Part of a small language model's weights: no biases in attention or MLP, capped logits.
Each number is 128 + 24 x the weight over the matrix's rms, rounded and kept within 0 to 255. Layers, rows and columns count from 0. Numbers have three digits each.

# q: layer 5 attention query, 128x128, rms 0.228, rows 3-11,34-43,66-75,98-107, columns 0-127
# k: layer 5 attention key, 32x128, rms 0.215, rows 2-11, columns 0-127
q34:109111144117135115114143108108106136145126128120121090128152112134118097110131147154154160142118110127130135128112103135119094128130145119112133146115138123152114120132124122153148148134101096107118159096125121100130127157134161126121126117126136140123095142141119109117110129115140114140139135107149114142142121115128145142102125147134124133106139139124135159135176129128120135130130
q66:173105109133140102196137100124146126097141113128133133156184154129145155132116117174122110152106126105143101148129082139153118118132147116105135146170084177110144079150149104172123129100087152111142142058110158099127117110179088131153145156135093154125124155113185175113089059110136123110130136118120113120129119143146130140101133139130136078130139115114092112179127132155122119179104
q98:138084133140120106178146121137146108137124100151096101152162149125157119144145152209177149152110119082137117127096118141129112151106145091107099144164089154120129120120140072145172146125117106122157140058161129120098150151185115105145085115113127092106095147111151175157133115083145113114120112135126090159144102130116143141156094110162130112155147117163144098155149112180105151140123
k2:130125157147123125145140125133163121105141144121086150114113156154158113163119136124116098121143113121129122127131115117120149117144148128139140107117143094093090156127146127122158117113142106116157097101111116122116115098137102077156164101128125128144130147131132118151126141116136144139140123115132125146133139143144143120137165142125133141124111149132135134142146118118103124124147
q3:094125131123152128148132148129122120080152125120115122169133110130140118122184125159115112115149154084137133127138117088149127144172089075155123137141132142141143095116138111108135124126116118104111141111127116138121133116143110120143141140145126126092110165148151148112141095109116125149123129147131141152100114115136124123124122168131131089114150149120123125169135104133130113191160
q35:116146127096116136126118097113136129136119102136125115108106116141127147093155129107117103113099116135102129131124132142101135144131146159139140141113120115144128104159143125126130140134156120124111128153138131130155115106113138133142143158160110179127144116110093097125128152143139134134097113130113126125135156150173120132095151141124101131128128138089116131115122122104135100100163
q67:143142142151151105158136143113139112132123131140116072139175091150128099131122159182139137120099116122110165129112101112117139098182108106110127120138140123131130057149087101189118182148103094151148145144132125115151118148162119117117118118160121155099098123143114098120126116152130124116124128108102130127091143144131110119121141162106094113107125143119154131124157102180126111153081
q99:101147094161133114127136145118130141107140110133104093091140124154155100069091147130119126096129094114090152126108113112107093125141112120149114118130171113167124111091109118152132154145134104137110147149154098109122133119161144108141138109105119121083129157174112098103152142139122130119159128142122143131068128148157121152090101140112119155101093162101136148136136106124119135145147
k3:117116152146140143143131129140111132099169115088100148120137121124127141121067134164130128115157098128131121155123124124126159110133149102117135144134135107077097141104147152141125113106123132117133123096114102132135147127126131121126169131133134141116113142113127131140120114166140135103126107087135142135153114141153095131153145102163105118121130114145102162163134133125128140145066
q4:095166123108130110120123113153139129131180147139098117116156119119123114128104155141138125141156121155132113164092094150133133115107112103125103165096092108143097114090124099146155133125115109123134132108124137133138125131143159116140141096149162147136119133103146142117133121117133100124139157113107129145100143131137158110101173175115121138143144127129123177158128139129151167151144
q36:088156156105132134104135117100122143146117117157118108150112096121126095090121126141140150111103108157126122125095108142081121139128156131116101116114130143144139094150137108163135185159124091096104157123142121100132113168138146116125143160144121147106123140126118099134098151126145110140103123111117118140131154131164136119124128130121117134152123145112130124122155132117125150104182
q68:143107123127144114138165130101119111091155099117101109158167102107145149153102164205139131089073098138147118143101118154133108136149128070108103152118071148101119112117106058119168161109091085133140162088141123111095134159192118158111132175154137140098070149107154132138094117103143161121147137106138107144151097158108106127143142123146079086159133159119138094172147121166112151179110
q100:116111132173164093145146130116134133123149111141095094135194106124161137087112145198156163113088087090136149114057117167127081130093125084146113122149117131124103116128105079113150162135091070123133178074152070110112140159179123112125126151117137097087068182106162140126117131108115158122126093129129108128117117135140118156149121143138106113148140172120120111149143146167114164159157
k4:134111188139127161152132122102152094119180134081101161131151153129138129134104139156135122150141107120138110166111146092138149136169137127113127118135130090090105159123169135136128121106168117105157133130133127115119137094135083102171145134126114126137111121130098134122126132162121126132129124106113128157099148143169121130122124123144122113111105129134177116161172123117105121141099
q5:150109125100134111127157154133121115101165139124153104148112099157130122164151140132145118150128123119166152153068136108148134155186108152125137136153077147123138146117154170096117124127116138143122109114121141141137167135145145147118129101120150087175108119077125117097159123141107147111142136124120118150111097133106106139134140114138104116107141156167102130142116114117148124098102
q37:108138152133101112115117122149148150140136134143126161114113100151128142124112139108116102111116119162117123115162146134120145158120110146126129130137128136123110120131104123130147133154160150173134116175148104145130129106125151132138113149135129153104154118134098075145120120131114144134130104122145149131112134141147108123145151162129123155135099117103116130122111127099164106100130
q69:088122132153149097083138151130136145148159129141112104129171090109178162094112135157115141081130100137110134080067139134091122115141094102131096102097145106134134117144092126096177133098166097150113163145127098125109147155123169125137114130114134084114103151148138122129139180167114143124109132076160179101111116116138104148139114153135122126128153160116182143116126134149138134104138
q101:119165118129136145084130140127116140125139136136113099103150087120125141074109116110115124068143097149119141120108155117111148099151123147165130123105191100170111104149083143139145142156160119134101143173121098105147139109113176114135155147112126138115134126164125091083142159187110149129121124104132176092114156130156105097108123151115162158102104158089146158111119138110115119086131
k5:142146124141130118127119126127116162121122106162161109157123108132118135104115127107108133127110141161132145135145111118155073155108154132141091125127084178124107124092103108123132106155105135112118125123181141114133124165104148146083136140141179146096099127154131118109125102100113120124121128131121113132088105107154091109120116123120137132145140131143116133127093150151160136120118
q6:194138142128144130149137124117162090154156126142142129112117126142129139141146118126115116133138138126163138154115160101102104121160118145134118123154138138127162124124084128092133123126142138160124172166105105131126137103117126141144127125110104124153123105125125144121129097127148137144123123134143146141130092090153087127147141147121136115128121143129133129143139135101154117103123
q38:093135144128116105111128112113107162147129113160102121116139106149095140111095147150119162075134093121060116112143155156108135147106128125165098136149143151138135125119090118136153150141132090149132150162137098137133142113127155147129101158111145111075118127143132095144137126131131126151158100162152128101131160144169100133125136146130151154124079144103140155102140124132121120094148
q70:126137124152152118118109112117091142165107126161104094118175111142123128111121123162146158099123132132096127104092141114130120144146135094106112073168104134166147125157085114146157156155115102109129156144146107139123156152138144151149098108146128094059123126150144141123114148141118126163147131102144165096108112126085090110134082111140123133124118148175173137105137106149118166129144
q102:093158124151135119107138150111124133151096124144122069094172089106137135078121125116139164115127123158114129106090141119117139133144106115129103110161183130195138127129091126158149178129170121144120146157124061155119132133099176139173132148141122130040112126135080125129119148133108125163141096127144134073106117119133090125133110143141143116094096139091141149105096150113140172117166
k6:103153109115144131108091115126097179106102117129166089138126081120075080070099100093144146096101136125123153090151127141115121164087140154126105149140125175146145100128135140120108183162129152140095153155136120133147146177096152175117130166152164178114112100142113117126148089116126119111148121182111149112077189109150134145141157129123121131132160113134089126110088133151168131120138
q7:106134130133152128119120111141105158141119154139169106126133104108143132110135112128123126115155114116139123106127134151087146143130114114154110109130127123139131159131147102096127137125129146083105114098129159135118151138122134088130119150117154136106122145106139139062113130132141134147131111123104123088113088120120130097131112115129110134136120101113138060132136141133136123113116
q39:146133141124129110123114132143130128097093099118124148101116149172130152109102120105134114122177102084122099160145139154147131141130125150162097130121134116111136161104142125091109092148147160138144120117118180164127138107141122159128107133107098112164152145125126148143147104128127138124140108146112112139119133146121115124100132111139162137106096119134136150164145143103109137152085
q71:088174115154091154098108106052129131138112104120103156146128121113143167145111146109124141111108129127119135135142143117114111181133168132104128143109179109123133155151125165093105138121111125103087095172107153154170145083114145151098135163121155139109108099142106106126090137121138130184156114116138112121105122126166128119153151131135093216145136079094109117105106137071129120138150
q103:117152120114109128101144104112158160154130154111132159126074152139117167119090097055107115107110147111100144110166147120130146154107136173127162142107124111071148122141132167088089122143144160142103123165082147170134101103123161172101158118122126174188174115136121067168156140122129122150100126143118121129086143160177114136079140144125129158102066103082076141135103125064174093136139
k7:151112132138108104097153165184158123120104120145152144137104095133164143136131097111115105144152112136144135131103139118135084073177094141177137118108109165159132146100079108137120113161136105129114086131144141132126140132147145100123144094140116106140120158143155136150161115107135099083116136159154128121153114148114097116115118154124133146125126131095115117161117086146153101135175
q8:157146140125145101117139155120089103087150109142135127118147132140114132133116148118126103136156145127154139108143145135136115133127142151108119130148123141120156144144126139114136118108109143157107128139145117145156130119115142146120128109114136115140131137127125109129129134138100123120116136121111146119099100130115102132138148121129114137110120148146119138112135134094139129144154
q40:077124152125109121125097103133090131119090110140100137133110110127133159069086117174156119150107120160124101128148136163152138167121155100132127148186110135123180100127154124146125155148082108127127157102186121107095145092126166137134071149137143113094123091152108113128104095137133089107150128151166114117110153114129131120138128087173101144144107098125114109099161125145131133109126
q72:135136158150140102137136099154109128142145145175074105131136125129159149120133090167143110134128112146137097121091148130143118125090110161146106128121120114117143098148144097096150101146138135130095137046131110131109149137096183153137100137075135093124135152129136168103133178149123184148082137094140127121116110104141086127136096131144110160131138128155171144140141140140158123107113
q104:114165151123168127122138108155124148111150108174088102148163105133130154097104093201128093107132123152125123086087180128147123114125126124159135119150139133129146106114120105138177129170137125112092156141128096101114160083092146117139110151133132116123121142189146119107104127155113161143118147107134188098104127121168106101114125141142130135094101121134111183097147128120149141121154
k8:135136149167124091126121114143112128086105083137150154155090082164150120132068112124127099107106121157129122140182102153115134145142133141134121144148126145122088104133102079119134146139109162116124143105161116130122133165114142141118130148179133166121123116141108141127121135107111126134147143172138111085125161111082072095139135134148159171142112144143114119148092148177152161114175
q9:140135117170123119097129121131112133126108130102150097140129154131113102074137119142134130145128126135169105113149116116129123103136167133122151089128128140111147119100126122133115108123126137125100140136132104077110142103119148169171116107120148144122137095103101131089124149095099140110099170146120099121142129124136145183106099118096135112129120129124069165132128106110129113083140
q41:087116137133155122104115173108200083112108152140150119122139149056135171140093106056126141134145173138129133083128122131106135124116108140133130119140124089135157150095137153133100145107141193173122123198155100177097100087122146158123124108114082116108199128142149086142101142168142154179112094098129136124071141141131143116110143126120124182135148132072177143096109162108132108114106
q73:074150139126163134108096101098108115144125122129090156125070172139157169135108150141168139117114085164083101112139138143113121137119115152153115105132185096111080141104175173125100114143138117123119101085162095124142117092107141114079089075117139099135113165130151140116134119128148115123129121106118165150136160118161128117113125143101106152115131100126165156116108137132099083122132
q105:067147161118141134101116106110149128123137109128078158127101154156195173097109138117082096077159093182108122119155147144081150125093108213180112136081176133127167148083132152095150095178186103136116105149161119142105109102084155088063141120099147132122179190142152074120194111163135135094112122106104165142133139152202135110071132139121148164122117148062143222112142098076120032046171
k9:116142146164159126111106109151139120131160119093123120143150126116132119116113130138139137139132129133131113134088111116103183146115132126139145129112103111138093131079128124092135133094086125078155135111085110108104171129105134106143112113126101143119100121124128157081120145124126151093123165158130107117131102090097135133145153090152132133096119134158161142109162159175120144107098
q10:156117104141134121155107146098128132127128150122117123092145114155135149134132159137132119123136126115153125118118161115128137085130109168162116137156149161107138109139095134099147130140146148182125098128125160153150146113088110152119155133107140120153152134135135119118131122142142137138126127122127142149136117135134111139121150133097148114128128154110147141120122148106166120118130
q42:133135154131094128124153101158084142154094154130154109175150144141147108124109134142145159140117112094121147089175122134140099137123149114119117129157118132112132120145144124125153171113099119111114156118111142146139113145129134130134112105104116143151135078117104122090135086098151118108173158125087108108131095143112072127167101158113139090149135102169142108159172149141127141145115
q74:137126130147137130144123088136073151178123115154137100110152134142133127112151144179140166111093143122117080095130124121132126102113114080109118114149131135166138089144115138115161154147121111122127188081171110103134163160113151138135084115111143110103103115121146157107129144095146118125126126103122138110138123138096076129132105105143138130144094146193151118115175142178103128103098
q106:172117149136143121145123072184074130208118112123114095138141146149125112114161099154163130122095123128127106094155134137126144155129130092108108094127123132166126088153128129131157161149109088133145143090149108119120126150112164111122103109133149102088136157138111135114162113093119138139132159118115119108151112134087089111148090119112128117136122159181163124130118145177114119093114
k10:104112166132121129167120116151111146147108113089145089125157097148117105118106079101165125082095106133109141104150132134120126140124136149138140152135125150138105138127113127130123156126131149116116118112151141099128139171130123149125128161167158183119123093107060102106152126152132133109148130189155094140119193102164084125132151146123096109149121093150143100126134118173156166155160
q11:117131123121157146111119107113104081106098128166108142125123142120175135100148161166148120134136112098152082114143125158150120150123123084131144144115167126082134116101113145136163110112124123114120142139117113121102136097126117130115129153134091122122110094112110128094133138124146153161137124126095142123125123128154109133116095123113116102126121136082152114132132141127132137128115
q43:106149091140118112139140120148131161107131115144118113109138141125111170047129117128146118064107108144108125136107117151115142125105124158156080120116118123117127100116132134139137115162182153123116098111140078125145104102141125101132109092155131132105137169117114093144154115109158126079143102073107173103115133150175127136093117136110142148131149136076160150138106142139105112122139
q75:097112133127128091135101089097132157158143121107143120107152113129082141108108147113115181136140161144102152123083132138132135138128160104145085145119119127128117159103130151133112151127094091139125121167120094144096128144120134133066089096149175138082103109121137067160145154164116114133118118122114130131124137123113115171107142132158135133137154153082134102127155160140109148120126
q107:095126087115139098144156144125147126146107123104113124112148142104136160066126127088118122118156147125132144113153147124082130100127093141145104140135144116131141131108094177111087114123148145139088104131133078151157107111122138118153151144131116158117116100126120069137123095130102107090169109141139150098116140143167104141115158123132145143109138165121145172122098121119134131134126
k11:139113176127109150132137112131116092103117164139124135115113118142146131133097122128109130136108101110114113132158139123121124137120085136131149164112134118123083121148158145110139140145174100121151152156121174123152111120131121131148135128091096149130109115128123145135139122147124102100112108121112110161135120147132116163134121162131127163136126120110142128151169115112121110146154